Each number is 50 + 10 x the weight over its row's rms, rounded and kept within 0 to 99. Layers, rows and columns count from 0. The size before them is the row's rms in percent of the matrix's.

# o: layer 9 attention output (transposed), 576x576, rms 0.0582, rows 235-255, columns 288-359
# v: layer 9 attention value, 576x576, rms 0.0757, rows 236-255, columns 288-359
# q: layer 9 attention query, 576x576, rms 0.0655, rows 256-282, columns 288-359
# k: layer 9 attention key, 576x576, rms 0.0656, rows 256-281, columns 288-359
o235 080:58 53 61 51 48 47 53 50 47 51 63 59 54 49 32 67 52 64 54 62 55 50 51 41 45 53 44 53 48 34 49 41 61 49 43 35 35 36 37 48 44 50 58 54 56 49 51 44 58 55 55 53 64 61 35 48 49 40 66 40 62 30 43 55 52 37 40 50 55 69 25 55
v236 077:52 48 62 39 59 63 42 46 72 44 54 57 65 62 55 50 50 32 54 43 63 68 54 61 57 64 57 37 45 45 33 45 35 38 48 60 50 47 53 39 47 43 41 41 45 70 47 64 36 50 68 40 52 48 44 56 37 59 45 57 52 59 53 50 52 58 56 47 69 37 41 36
o236 083:54 57 43 53 52 59 42 31 38 45 62 73 29 42 43 60 64 69 48 68 43 52 46 32 59 49 38 36 60 50 61 60 37 65 53 63 59 45 52 53 51 54 51 34 50 19 47 53 42 46 63 45 49 45 52 67 46 54 46 58 35 40 49 52 56 50 45 25 32 51 48 75
v237 079:45 50 57 41 71 32 50 57 50 63 65 46 60 30 46 42 32 31 49 55 51 47 59 37 49 62 38 51 32 50 35 51 46 47 33 58 49 57 47 52 40 63 43 65 52 51 65 41 60 45 59 51 45 46 58 39 43 56 75 43 41 54 47 39 56 36 42 58 55 47 57 51
o237 087:54 63 41 42 33 79 57 53 59 51 48 51 38 66 34 58 46 56 56 51 55 38 42 43 31 53 55 67 36 48 42 51 62 66 51 44 41 45 41 68 49 52 62 42 59 65 50 61 31 40 52 42 49 50 36 34 50 44 55 77 51 40 44 57 46 45 45 40 35 61 56 51
v238 079:63 40 55 45 70 57 50 76 60 53 43 48 44 48 42 44 47 36 35 32 72 39 38 45 53 45 53 63 47 45 55 31 43 58 49 46 57 57 56 54 43 44 43 52 54 42 54 51 35 52 63 75 47 42 40 58 48 48 56 46 45 56 47 60 48 36 42 59 47 66 44 64
o238 083:48 38 42 49 43 28 48 40 47 57 58 47 41 43 58 46 55 44 46 45 48 31 52 73 59 36 45 44 38 41 42 61 61 56 50 47 60 45 42 64 63 58 45 62 64 57 50 47 42 52 44 58 35 44 41 49 30 40 48 50 71 43 46 52 44 65 63 41 53 43 46 53
v239 072:61 51 64 48 41 38 52 46 56 50 72 52 53 51 42 40 41 47 38 43 63 56 34 61 36 46 49 55 37 36 63 45 54 45 34 52 59 59 44 59 50 46 42 46 49 55 46 55 50 31 68 35 52 45 58 47 48 48 41 60 53 55 29 56 62 38 60 57 52 45 58 70
o239 078:52 61 45 54 59 48 46 33 46 42 59 46 44 42 50 62 48 49 42 65 30 56 43 41 59 49 56 60 48 63 60 42 43 41 48 35 54 45 62 43 44 55 33 54 47 62 40 57 62 48 54 47 62 56 46 50 55 41 53 67 32 55 48 59 51 56 56 63 41 71 52 55
v240 075:45 49 37 49 40 42 53 42 48 51 46 57 38 60 68 76 50 52 38 45 45 56 39 48 54 31 45 42 57 51 38 52 43 77 56 46 53 49 41 55 48 55 59 65 53 58 44 43 31 52 51 48 55 38 76 45 38 45 35 53 50 41 65 51 65 46 46 40 38 34 54 48
o240 081:59 31 54 43 68 21 48 46 61 53 58 52 70 37 46 39 24 48 66 65 37 54 28 57 60 42 45 60 51 69 55 59 66 44 57 59 56 63 54 43 51 51 83 61 30 48 51 52 46 45 57 36 54 56 53 47 54 54 59 64 44 43 56 73 61 47 49 61 41 54 66 59
v241 079:51 52 54 50 49 44 48 60 58 41 60 42 53 49 70 44 41 44 30 41 42 29 59 52 55 28 40 49 50 45 38 33 37 44 57 56 62 29 53 59 34 55 43 57 39 45 56 57 38 58 54 48 38 50 62 55 53 54 63 64 43 51 50 47 40 57 56 43 43 60 54 54
o241 080:27 56 42 58 28 55 45 41 64 46 57 47 48 44 53 54 37 50 48 47 42 45 63 35 23 46 57 35 43 54 59 64 64 61 56 51 37 63 38 58 61 49 47 49 70 49 34 46 53 49 40 43 55 43 42 60 63 45 63 52 32 45 45 36 43 33 48 48 71 41 53 39
v242 071:37 63 37 48 29 56 66 71 43 57 39 47 46 54 56 52 51 33 51 37 40 43 66 49 47 35 51 37 58 49 49 54 51 64 51 49 51 62 49 60 38 40 56 40 48 57 32 56 38 60 73 55 44 58 63 54 53 39 36 60 39 40 55 59 63 71 56 38 47 43 57 59
o242 081:48 36 45 71 53 57 52 50 42 31 53 58 49 39 52 64 55 46 76 35 57 52 36 30 54 61 32 54 36 49 49 60 49 65 38 46 43 68 56 41 55 48 38 47 52 49 40 51 53 46 54 35 51 75 51 47 51 44 48 42 56 56 38 59 38 70 39 57 65 56 62 54
v243 077:62 43 66 28 59 47 47 49 71 53 51 48 50 41 57 40 48 30 57 42 50 56 61 52 42 55 53 63 53 50 43 54 35 34 58 43 48 56 42 57 37 48 61 42 59 40 39 47 43 30 54 55 46 47 55 41 38 64 68 49 61 65 44 46 53 47 49 49 40 69 61 63
o243 085:51 46 45 54 55 55 65 40 54 44 43 39 45 50 52 54 65 47 42 47 73 60 59 46 53 51 47 58 54 44 51 48 44 56 43 45 43 54 47 43 59 38 62 64 54 59 45 41 43 50 40 46 63 58 47 61 57 47 36 68 47 58 47 51 46 54 52 67 63 42 72 55
v244 082:45 48 55 44 58 37 57 74 52 50 46 53 56 40 40 58 53 64 41 40 53 38 53 44 51 52 36 40 64 50 50 24 40 50 61 43 52 57 61 62 54 53 55 45 40 49 43 62 48 55 38 59 45 40 54 60 52 51 67 44 48 49 24 59 55 22 50 42 61 69 47 52
o244 084:48 55 46 42 47 55 48 41 53 47 48 54 47 40 45 61 42 54 50 64 40 66 45 66 60 37 46 39 44 52 25 74 56 54 28 48 41 55 61 46 75 57 55 50 63 43 51 32 47 27 59 56 57 43 60 39 39 40 34 46 46 50 36 41 55 32 71 55 65 63 33 62
v245 093:38 38 47 40 44 55 62 60 36 50 31 53 44 67 53 60 48 57 41 47 35 42 62 40 59 35 53 32 69 55 34 41 55 51 49 52 51 35 52 56 44 38 39 54 42 44 42 39 46 57 64 43 53 56 70 61 53 59 52 57 51 50 42 48 39 43 43 59 63 58 52 51
o245 086:32 48 34 38 53 42 62 44 51 56 52 32 69 64 45 59 39 53 54 44 60 32 57 49 35 59 45 52 54 42 50 37 32 66 56 45 44 53 32 57 62 49 66 54 54 64 40 51 50 43 57 44 56 51 39 52 47 48 45 53 55 45 50 53 64 48 48 43 52 46 37 59
v246 078:48 45 64 45 52 31 40 59 57 27 59 52 55 49 58 56 41 42 56 30 46 37 72 50 45 38 61 62 52 36 49 34 44 33 60 45 59 53 51 59 52 60 56 49 46 52 42 39 61 64 74 53 41 47 42 43 58 47 61 53 37 71 47 59 40 36 45 42 36 64 40 51
o246 081:45 47 26 50 43 59 69 51 50 52 35 47 60 38 51 57 38 60 46 50 57 36 49 46 43 40 38 37 62 52 46 41 50 55 34 60 53 38 54 43 60 30 44 63 68 61 60 56 26 48 53 79 53 36 50 46 45 45 56 53 65 51 61 59 43 46 65 67 50 43 45 63
v247 081:63 56 56 65 57 40 39 44 62 45 57 51 70 56 47 30 53 57 60 45 51 54 32 51 56 59 30 31 62 40 55 25 46 58 40 50 55 61 35 50 40 52 53 52 56 42 56 56 34 37 45 53 28 39 61 47 59 43 45 43 53 49 56 39 60 53 41 42 39 60 47 56
o247 082:55 53 34 54 45 50 54 44 50 57 62 69 42 41 57 28 38 46 53 50 67 61 45 52 30 31 50 56 43 45 51 54 55 51 44 42 37 56 54 33 37 57 61 55 33 59 53 55 57 57 58 47 55 50 49 57 60 50 45 47 49 49 58 54 50 34 35 49 42 62 56 52
v248 087:51 39 48 53 34 45 56 53 52 54 50 65 31 59 47 60 55 63 49 45 58 55 44 56 51 60 56 48 49 37 49 46 59 70 47 32 62 43 43 48 58 51 65 49 38 41 51 50 47 44 37 35 60 53 58 45 43 53 58 58 48 44 53 42 54 39 42 43 42 50 52 51
o248 085:47 56 30 66 55 62 46 25 61 46 53 61 48 36 50 61 47 58 57 47 58 65 63 54 74 46 29 48 71 33 58 42 51 52 43 49 31 53 40 73 48 70 58 61 49 48 37 40 55 58 56 63 45 65 46 57 42 33 44 46 55 53 57 52 58 49 64 70 50 40 39 64
v249 078:45 43 53 54 45 45 43 63 50 45 46 42 41 34 27 36 41 64 55 51 42 57 44 68 26 50 43 38 48 45 74 54 48 56 44 47 55 53 48 54 52 38 35 37 51 49 51 36 67 40 43 75 48 41 38 74 60 52 59 60 51 52 34 47 49 46 62 62 36 52 58 54
o249 081:62 58 27 38 43 44 31 47 28 47 46 58 49 68 47 51 57 40 55 48 66 57 52 33 45 37 45 48 51 61 33 50 68 42 50 56 49 55 40 46 37 57 62 57 47 42 63 67 71 43 42 38 72 46 50 45 35 47 53 43 50 56 62 57 53 47 43 59 61 32 49 47
v250 075:43 50 59 53 47 30 49 42 45 42 73 63 57 54 53 54 44 39 48 37 38 65 33 46 66 67 38 50 39 63 48 62 54 44 53 52 37 69 41 39 52 55 46 39 69 44 50 38 67 57 64 52 48 64 43 41 56 48 57 48 45 61 55 42 55 56 44 34 44 31 56 54
o250 085:43 54 35 67 46 56 46 56 54 48 50 61 27 50 66 35 42 53 29 51 41 56 64 48 43 30 39 34 56 53 52 53 52 50 70 49 63 38 52 38 38 44 55 47 37 50 49 71 55 61 60 42 36 41 48 60 48 51 34 49 51 53 62 48 63 56 56 46 50 50 44 49
v251 075:54 46 48 48 49 37 45 52 46 52 44 45 49 55 51 69 32 34 52 51 26 38 50 68 58 15 51 45 51 49 35 43 55 52 49 58 42 38 57 56 47 68 37 35 47 41 50 39 39 44 44 44 48 52 56 44 55 55 39 55 52 56 60 49 62 49 46 50 40 59 35 49
o251 079:54 51 45 46 56 60 50 51 58 46 51 40 76 40 46 41 44 52 41 58 34 60 55 45 39 49 55 50 49 52 47 79 50 55 48 28 52 61 35 65 67 52 37 35 66 60 45 45 40 60 54 59 46 62 45 34 38 45 47 46 43 50 47 29 37 51 59 52 66 62 52 34
v252 083:47 47 49 75 67 66 62 47 52 55 39 32 57 55 45 45 41 27 54 53 72 53 58 42 59 32 40 59 38 44 51 55 62 72 57 42 54 48 51 47 59 55 33 57 38 52 56 45 45 52 51 30 37 55 44 64 59 53 47 60 43 44 55 53 49 37 45 51 50 58 48 53
o252 088:42 43 49 50 59 47 50 40 38 47 66 32 48 59 45 49 56 48 69 62 49 38 36 33 48 56 36 56 55 63 54 61 64 58 67 35 48 60 56 31 49 43 57 38 51 47 45 64 34 51 39 43 48 39 63 47 46 44 43 34 45 29 45 48 45 50 57 52 68 52 77 51
v253 073:37 42 40 46 35 67 63 53 46 45 58 49 54 54 47 53 44 37 33 54 59 66 49 47 70 55 54 56 55 50 45 48 57 63 51 53 63 55 44 61 44 49 39 31 39 54 43 48 48 59 60 50 43 43 52 69 65 43 67 60 28 52 52 47 57 54 33 54 53 48 50 59
o253 077:50 60 40 46 55 37 48 54 43 40 45 40 45 30 55 41 52 57 47 62 44 55 48 49 50 52 57 46 56 50 52 53 51 49 51 60 59 63 67 40 60 50 41 72 60 66 50 55 54 52 57 41 35 44 59 53 66 21 44 39 55 51 67 43 42 63 45 48 62 47 45 51
v254 079:45 32 40 67 51 56 66 39 57 60 54 31 48 64 52 69 53 59 52 42 47 47 48 46 44 34 53 42 55 65 48 58 64 40 54 44 54 28 45 37 46 54 42 58 61 50 62 58 48 54 58 45 59 56 53 58 81 41 41 57 49 35 52 38 47 50 38 46 45 47 34 55
o254 085:67 42 53 59 47 44 57 64 52 51 53 51 37 19 66 58 49 62 58 60 42 54 63 32 61 41 56 38 48 58 59 46 37 80 52 34 54 43 51 47 43 56 54 50 39 58 52 38 64 49 34 59 50 49 68 44 35 41 45 68 38 41 40 45 35 43 53 53 53 22 60 52
v255 073:40 43 40 58 60 41 60 46 57 71 48 41 51 61 41 56 44 43 31 62 59 51 45 40 50 48 42 50 46 59 35 70 61 44 56 53 40 54 41 39 46 50 45 47 56 44 53 43 49 58 44 51 51 55 50 46 61 39 60 35 32 28 49 55 48 46 50 50 72 40 58 53
o255 081:61 46 60 55 69 49 37 59 44 51 60 50 42 44 56 33 50 44 31 44 51 42 32 47 54 53 42 46 46 59 64 58 52 65 70 43 66 44 43 53 66 43 38 47 38 56 37 58 61 55 48 51 51 53 48 32 52 42 30 32 50 50 59 49 44 48 47 32 34 42 48 59
q256 131:43 49 52 54 32 49 50 47 65 53 37 55 63 52 39 53 32 49 58 47 57 45 59 48 58 53 48 60 50 68 51 43 36 52 61 46 50 36 62 32 61 58 57 49 35 65 50 58 42 60 47 58 60 51 49 45 52 69 60 41 60 53 36 74 78 40 54 66 52 49 55 50
k256 097:63 57 49 43 58 52 36 30 58 42 38 54 56 66 66 62 48 54 41 49 62 49 72 51 46 36 43 38 42 32 59 68 47 52 32 42 57 50 50 52 54 57 57 51 56 42 51 52 52 43 58 29 51 37 38 66 59 50 52 43 44 48 53 67 43 62 44 39 80 56 39 53
q257 119:63 26 53 50 51 32 54 69 68 62 48 66 55 56 41 64 46 52 66 38 51 60 53 55 42 64 46 33 44 65 60 33 43 60 63 44 37 63 56 35 50 42 42 59 66 29 60 48 41 59 49 51 43 44 58 37 43 53 39 49 26 55 52 40 68 50 37 48 46 66 56 40
k257 095:42 62 47 59 49 52 55 51 55 21 48 48 60 43 52 57 55 47 41 41 53 44 58 52 49 42 46 73 42 56 68 52 49 44 48 57 66 30 44 43 44 42 51 33 33 37 47 53 51 49 61 50 51 60 47 58 53 53 63 61 46 50 36 82 58 50 48 65 53 59 52 46
q258 106:66 49 47 53 43 29 53 48 59 66 35 27 53 57 47 67 42 60 67 36 54 51 62 65 53 26 50 41 53 81 53 42 55 55 68 42 54 61 65 38 46 33 49 55 41 77 27 33 53 50 39 55 32 53 54 47 41 64 43 37 62 57 48 63 55 62 37 52 48 37 52 32
k258 082:46 63 47 47 40 48 44 33 66 35 40 71 52 59 48 44 54 47 55 49 73 53 78 44 57 45 59 50 46 30 57 47 56 43 63 50 43 52 58 42 42 51 72 53 63 51 59 55 59 57 52 30 41 66 36 38 55 55 53 64 42 50 44 63 38 58 39 45 73 59 49 64
q259 097:67 31 58 71 59 50 50 52 49 58 47 69 35 40 67 63 58 47 65 43 42 31 44 60 55 75 47 41 47 52 53 59 38 61 46 45 49 61 39 58 38 38 46 45 66 40 51 57 38 51 60 34 43 39 48 44 44 37 55 40 36 45 68 48 52 55 40 42 50 62 42 31
k259 095:53 47 50 56 54 52 68 61 37 42 64 34 53 52 46 54 53 52 44 56 38 41 45 39 41 48 53 58 31 54 42 48 57 47 61 38 65 35 60 50 47 48 46 35 23 59 36 53 43 49 52 69 43 77 58 47 53 54 62 45 56 36 48 44 55 49 59 71 30 40 60 52
q260 104:67 29 52 53 50 58 43 46 50 40 46 65 54 33 54 37 57 43 59 67 58 50 32 54 60 76 48 40 51 43 36 33 59 48 50 52 71 60 32 52 56 63 43 55 59 48 63 67 36 47 55 68 68 38 46 64 63 43 61 40 48 58 58 44 50 47 50 44 74 51 50 36
k260 104:54 52 58 64 28 48 51 62 53 50 58 33 61 56 33 47 44 51 63 58 45 52 51 53 47 54 29 64 53 69 45 54 53 48 69 35 65 43 52 52 60 57 42 37 40 42 59 36 39 54 57 53 53 57 44 67 44 52 52 46 50 32 32 49 53 41 44 74 30 56 51 52
q261 093:55 46 58 66 80 45 61 39 45 54 52 67 49 46 66 46 60 57 52 42 43 71 46 35 48 67 64 38 41 29 56 59 39 43 32 48 54 30 35 48 56 58 42 52 57 55 67 62 42 47 63 41 67 31 45 59 60 36 66 57 42 38 39 30 39 42 38 42 31 48 63 81
k261 075:43 58 41 67 45 57 58 49 48 65 43 42 65 44 41 50 46 50 49 42 40 58 51 56 31 50 58 56 34 43 48 51 53 71 48 52 51 40 59 58 53 44 48 34 36 54 48 59 52 58 51 57 51 57 37 46 61 39 69 45 53 36 40 21 43 46 38 41 39 42 54 49
q262 112:55 60 34 45 63 45 61 35 41 61 51 51 56 63 46 42 48 58 45 52 35 65 44 36 40 51 45 40 46 57 61 54 49 60 45 58 51 59 59 50 42 49 51 44 37 69 53 50 51 46 38 42 60 41 56 45 42 43 46 59 48 40 47 61 60 68 57 60 44 39 44 57
k262 106:43 34 50 52 57 46 48 41 50 54 46 58 47 40 65 54 66 38 58 41 47 59 54 63 70 50 66 34 68 36 57 45 33 49 34 52 42 47 43 60 44 50 59 50 55 54 48 59 48 45 44 61 41 47 58 40 75 70 54 57 45 64 63 33 45 43 45 42 73 39 44 38
q263 122:31 65 30 37 53 22 47 47 39 55 64 50 58 61 45 53 43 62 41 36 37 57 49 39 34 59 56 49 42 56 41 69 43 44 42 62 36 57 55 46 47 42 43 44 46 69 57 43 43 54 54 23 36 54 45 43 35 55 46 53 60 46 51 56 40 47 60 44 51 59 49 53
k263 088:50 40 30 47 63 50 36 53 25 59 58 40 45 43 34 46 44 57 43 46 35 47 48 61 40 62 59 74 34 63 47 53 58 50 50 64 48 58 47 54 40 41 58 63 34 65 70 49 36 40 34 47 38 50 57 52 61 45 50 57 59 39 47 62 48 55 58 44 61 42 59 67
q264 090:50 52 42 47 31 48 25 45 44 63 42 55 35 40 76 46 54 66 64 47 30 49 46 49 51 47 67 51 60 65 66 58 60 55 51 30 48 60 57 43 40 48 53 59 46 58 58 39 42 50 60 14 41 35 52 46 59 51 31 63 44 48 58 59 41 51 39 39 34 69 36 52
k264 112:48 28 38 39 50 64 37 51 60 49 41 41 43 33 61 51 49 51 56 54 51 51 46 61 51 70 28 58 60 43 59 30 62 53 57 35 44 56 61 54 56 61 40 66 44 43 48 33 52 45 46 53 59 49 62 50 51 44 68 45 40 60 46 62 30 39 71 58 26 50 57 54
q265 109:54 35 57 45 48 62 44 47 59 43 40 56 47 59 54 50 48 45 49 44 57 37 49 45 70 72 46 63 48 37 51 44 36 46 57 38 49 43 34 55 66 46 49 50 72 39 51 50 44 58 54 49 55 50 49 61 43 58 67 34 41 60 51 58 42 43 46 44 61 61 43 52
k265 128:62 61 41 44 52 51 43 52 42 40 55 28 50 55 31 43 41 55 53 44 64 45 59 53 47 59 43 70 48 59 46 54 64 50 54 54 43 62 34 54 63 57 49 40 42 64 63 38 52 53 49 45 57 53 51 49 33 38 51 27 53 36 49 67 50 59 57 42 38 57 59 78
q266 115:53 71 46 54 41 47 29 48 57 55 46 44 50 43 45 38 43 66 73 57 41 43 58 38 45 41 61 44 48 60 47 37 59 66 61 47 39 47 56 50 41 66 32 46 48 60 51 39 69 36 43 41 46 35 53 60 65 55 35 61 55 46 44 69 78 49 46 64 31 59 55 55
k266 105:43 58 45 41 38 53 47 53 50 54 39 51 52 59 44 40 43 47 57 54 82 35 76 57 54 57 38 50 47 41 62 70 65 36 60 56 54 70 46 32 46 36 43 46 52 66 56 65 48 58 55 48 50 57 49 44 34 46 51 33 57 57 52 49 60 55 69 45 56 52 34 61
q267 124:36 49 66 64 33 54 33 43 56 49 70 56 64 73 44 49 45 54 47 47 39 62 55 48 60 24 58 30 70 45 52 40 32 51 49 56 45 43 52 42 48 52 55 62 49 24 47 47 58 43 49 54 46 56 55 37 54 61 47 41 47 55 47 36 52 48 35 40 52 48 59 56
k267 140:36 63 60 47 36 48 40 45 58 47 48 41 53 74 50 40 37 45 59 61 46 47 57 38 64 41 30 58 56 59 50 57 61 54 68 50 49 50 46 44 49 66 45 52 65 42 48 47 57 46 71 24 45 65 52 39 40 55 44 32 54 49 52 51 46 49 65 38 47 61 40 36
q268 103:32 51 62 55 34 49 57 67 72 49 41 41 55 66 44 33 40 39 60 49 40 50 52 74 48 41 55 32 76 56 67 56 41 52 36 62 57 43 55 57 53 72 59 47 57 53 60 42 48 53 52 35 41 56 53 33 54 40 21 41 54 47 52 42 28 66 36 60 63 42 65 42
k268 102:38 28 75 47 64 54 38 33 49 68 47 77 73 44 56 56 53 43 63 50 26 37 44 53 66 30 44 46 59 62 52 29 56 42 51 42 40 30 44 58 45 58 45 59 59 44 49 50 43 51 69 62 44 46 66 52 60 42 42 62 36 48 39 49 41 36 45 28 69 62 50 46
q269 097:31 51 50 45 50 42 44 49 41 58 26 66 35 46 41 31 33 41 41 49 46 47 52 36 48 39 45 43 55 49 38 48 44 51 58 62 59 52 54 48 39 57 51 47 54 40 64 43 44 46 27 49 45 37 51 49 52 58 69 54 57 39 58 49 60 55 41 60 50 60 47 42
k269 104:58 60 51 34 32 50 49 54 53 56 51 31 58 47 59 66 37 47 54 48 69 52 42 72 50 59 59 43 44 31 48 60 61 82 66 49 54 57 59 57 62 49 54 63 38 58 41 41 41 46 50 49 46 65 40 59 45 59 54 52 48 39 34 46 51 59 45 39 57 53 39 54
q270 086:38 47 54 64 47 39 53 50 63 60 54 55 63 63 41 68 43 63 63 68 45 70 59 61 46 58 64 33 54 54 42 41 48 47 34 61 69 67 53 57 59 46 58 50 41 42 62 44 43 45 30 41 60 39 38 55 38 47 51 47 62 54 43 48 60 41 37 50 56 49 52 44
k270 086:70 42 58 52 45 55 65 58 51 47 38 42 66 54 50 52 63 66 48 62 58 51 50 36 57 43 54 44 50 61 51 61 55 58 54 56 44 57 51 64 64 37 38 58 57 57 43 56 47 71 65 41 39 57 37 43 48 38 49 61 49 58 41 37 46 64 50 46 49 51 52 36
q271 099:34 67 66 69 39 47 66 38 47 66 62 67 58 67 63 51 45 49 58 59 23 35 52 55 40 28 53 50 52 66 48 50 56 50 30 49 41 38 49 53 35 42 60 64 57 43 47 48 50 54 57 49 40 37 67 50 42 59 40 43 54 46 65 65 54 40 43 49 72 37 47 53
k271 092:54 59 66 50 52 36 42 57 47 62 57 42 56 64 48 64 50 45 44 49 45 73 57 59 45 28 58 33 48 40 65 44 60 60 65 53 58 42 51 63 60 46 58 53 59 66 50 52 31 44 47 55 63 57 60 47 56 46 57 39 41 39 60 50 57 67 61 53 62 55 54 51
q272 088:60 47 41 52 53 52 42 54 41 54 42 49 35 43 47 51 51 36 59 37 57 61 57 41 54 42 51 48 43 27 50 64 71 51 43 51 50 48 48 31 33 50 65 44 51 63 50 55 48 56 62 44 50 47 46 31 46 47 44 74 59 48 47 52 60 59 62 66 53 41 35 66
k272 094:57 43 49 52 63 70 52 42 55 56 39 72 40 46 64 33 46 44 49 49 51 48 50 86 45 45 39 27 75 40 61 41 48 65 53 50 51 48 56 56 52 40 45 65 42 50 54 33 46 62 53 54 45 48 38 39 55 52 65 55 24 55 47 51 41 44 29 48 53 59 44 56
q273 092:48 38 57 40 45 55 45 58 48 49 39 30 65 30 48 52 52 40 44 56 53 56 39 50 35 59 41 44 42 46 47 62 48 34 44 45 37 53 44 66 47 66 58 48 31 56 52 51 38 30 54 36 47 57 39 62 52 57 53 55 60 62 22 49 40 56 34 48 61 60 52 54
k273 098:63 34 51 60 57 58 46 60 44 50 52 66 44 58 39 46 50 63 42 33 56 70 37 60 29 68 33 40 56 83 46 38 36 29 38 53 46 44 43 54 50 45 40 49 39 35 42 55 48 47 51 58 26 59 60 52 52 49 47 57 49 55 57 25 40 40 46 55 45 58 41 48
q274 101:58 45 32 35 44 32 61 41 55 53 60 42 42 56 58 52 37 78 51 46 58 56 57 50 52 51 65 41 43 40 33 60 43 63 61 55 56 42 40 43 58 52 39 40 50 71 44 49 38 43 27 81 61 49 46 61 44 48 64 43 50 47 44 60 57 59 54 41 49 31 52 56
k274 110:41 61 50 51 59 32 34 55 35 46 43 38 45 62 41 56 50 51 55 64 41 51 53 61 50 60 42 71 45 56 52 49 68 58 62 60 62 38 51 43 47 53 53 41 38 63 50 57 50 47 54 70 48 42 55 59 30 54 66 36 56 54 62 64 75 63 75 47 39 34 50 56
q275 105:31 42 55 45 50 57 65 46 59 51 52 40 38 38 57 54 48 39 46 51 68 41 59 47 67 50 53 30 51 53 34 50 60 37 59 43 55 39 49 53 58 45 61 50 51 39 57 44 43 69 57 50 40 58 67 45 50 70 52 51 65 53 58 55 61 45 55 58 57 42 59 41
k275 095:41 48 54 29 39 49 45 38 39 58 51 34 33 41 50 47 59 56 39 51 55 52 48 63 49 84 61 43 40 55 56 55 52 29 55 40 42 41 37 46 50 31 51 38 57 27 47 53 49 45 61 42 65 29 53 36 48 54 54 66 41 52 51 62 52 35 50 47 50 40 37 50
q276 093:34 66 46 37 47 44 41 33 42 54 53 47 50 58 58 41 33 55 56 44 48 57 50 54 44 40 56 45 31 59 44 36 40 50 57 49 25 34 61 43 51 40 73 51 35 52 52 44 65 45 25 44 61 64 53 54 47 45 32 63 35 58 52 52 47 50 37 68 49 49 47 51
k276 097:37 36 57 73 44 61 57 65 61 58 45 58 58 52 49 52 56 60 52 47 31 52 55 48 45 63 50 65 66 47 45 62 50 59 50 62 35 44 52 33 34 37 57 59 53 53 49 47 58 60 45 69 58 53 34 58 47 38 48 52 56 60 24 48 56 38 51 52 46 54 53 53
q277 089:50 52 56 64 40 33 48 60 51 55 53 51 40 63 29 44 53 41 58 47 60 47 43 55 56 53 50 52 52 59 47 46 45 56 56 56 40 60 54 52 55 34 53 48 75 65 37 54 55 54 55 56 40 58 60 55 41 47 42 56 56 46 80 51 31 43 52 47 58 57 70 37
k277 103:51 49 62 51 54 68 68 60 63 65 47 67 47 57 71 63 65 66 51 56 46 45 36 51 37 46 40 51 64 47 50 33 37 54 27 56 46 40 49 46 46 59 57 72 59 56 37 62 36 65 45 52 31 51 44 45 68 61 40 57 40 61 56 54 45 51 40 62 71 42 43 62
q278 096:48 47 69 66 55 39 38 58 60 42 53 44 38 61 38 43 55 45 58 71 55 50 55 63 44 47 36 55 67 47 64 61 42 62 47 58 49 25 48 62 35 50 64 52 57 39 44 78 53 55 58 43 42 54 63 41 58 60 54 39 51 56 59 55 54 47 37 57 45 65 49 37
k278 096:34 34 31 40 48 35 40 56 41 44 48 33 38 69 58 55 41 39 43 50 53 30 36 56 67 41 65 42 43 38 39 36 58 65 45 47 49 47 50 59 47 57 46 63 61 39 55 49 40 45 60 50 41 45 64 58 44 63 46 65 54 66 51 46 39 64 46 55 31 45 50 62
q279 096:39 46 55 67 47 45 42 53 50 39 65 42 55 46 43 36 41 29 39 44 50 64 55 42 45 47 39 43 39 45 47 32 32 40 52 44 51 42 43 49 41 66 42 53 53 43 34 38 59 49 43 57 42 52 34 47 64 40 40 54 44 56 44 56 40 69 44 46 58 51 48 49
k279 102:42 57 76 45 48 64 50 40 63 50 57 45 56 68 40 39 33 67 59 74 37 43 40 46 52 54 39 22 54 47 46 51 62 61 52 39 46 33 60 57 48 54 63 56 60 30 41 32 64 40 53 44 56 49 34 50 43 57 45 50 56 57 53 57 58 47 45 44 38 57 41 47
q280 099:34 39 54 35 52 41 38 28 55 50 44 39 72 62 56 45 48 39 52 36 41 62 44 50 57 52 31 42 49 49 52 39 54 35 64 54 48 63 41 44 51 56 55 56 69 54 46 42 64 52 36 51 50 63 39 58 50 45 52 54 46 52 66 57 42 54 60 58 70 54 49 48
k280 101:42 48 49 51 35 53 52 42 55 56 55 48 49 58 56 61 51 56 63 59 58 59 60 56 38 56 29 38 71 46 68 46 20 43 51 49 51 37 50 55 60 69 48 53 73 47 54 34 46 47 59 54 56 54 37 54 39 43 47 52 43 50 51 32 58 51 42 45 57 51 44 61
q281 087:50 62 48 58 48 47 49 46 52 52 56 57 36 49 57 63 49 70 54 48 34 48 55 54 33 57 47 31 33 44 56 51 53 49 47 63 64 52 60 42 43 34 37 52 40 34 44 52 59 63 43 54 42 55 55 48 30 49 54 35 45 49 32 30 54 73 32 56 57 46 47 34
k281 094:60 52 63 47 47 69 67 68 48 66 41 32 57 41 55 46 36 33 55 56 52 56 42 57 55 51 57 43 35 64 61 63 49 48 64 43 47 25 60 52 55 50 41 48 42 46 45 57 77 43 63 51 44 51 34 53 58 54 46 41 64 51 25 35 39 48 69 53 37 49 55 34
q282 092:40 59 56 49 46 33 38 50 44 66 49 53 41 54 51 39 52 58 57 53 50 73 63 47 47 63 57 50 63 46 68 50 57 43 49 37 62 50 48 29 30 49 52 48 32 52 35 53 39 59 54 37 51 43 51 43 60 37 66 56 61 54 36 38 52 46 52 37 41 72 46 64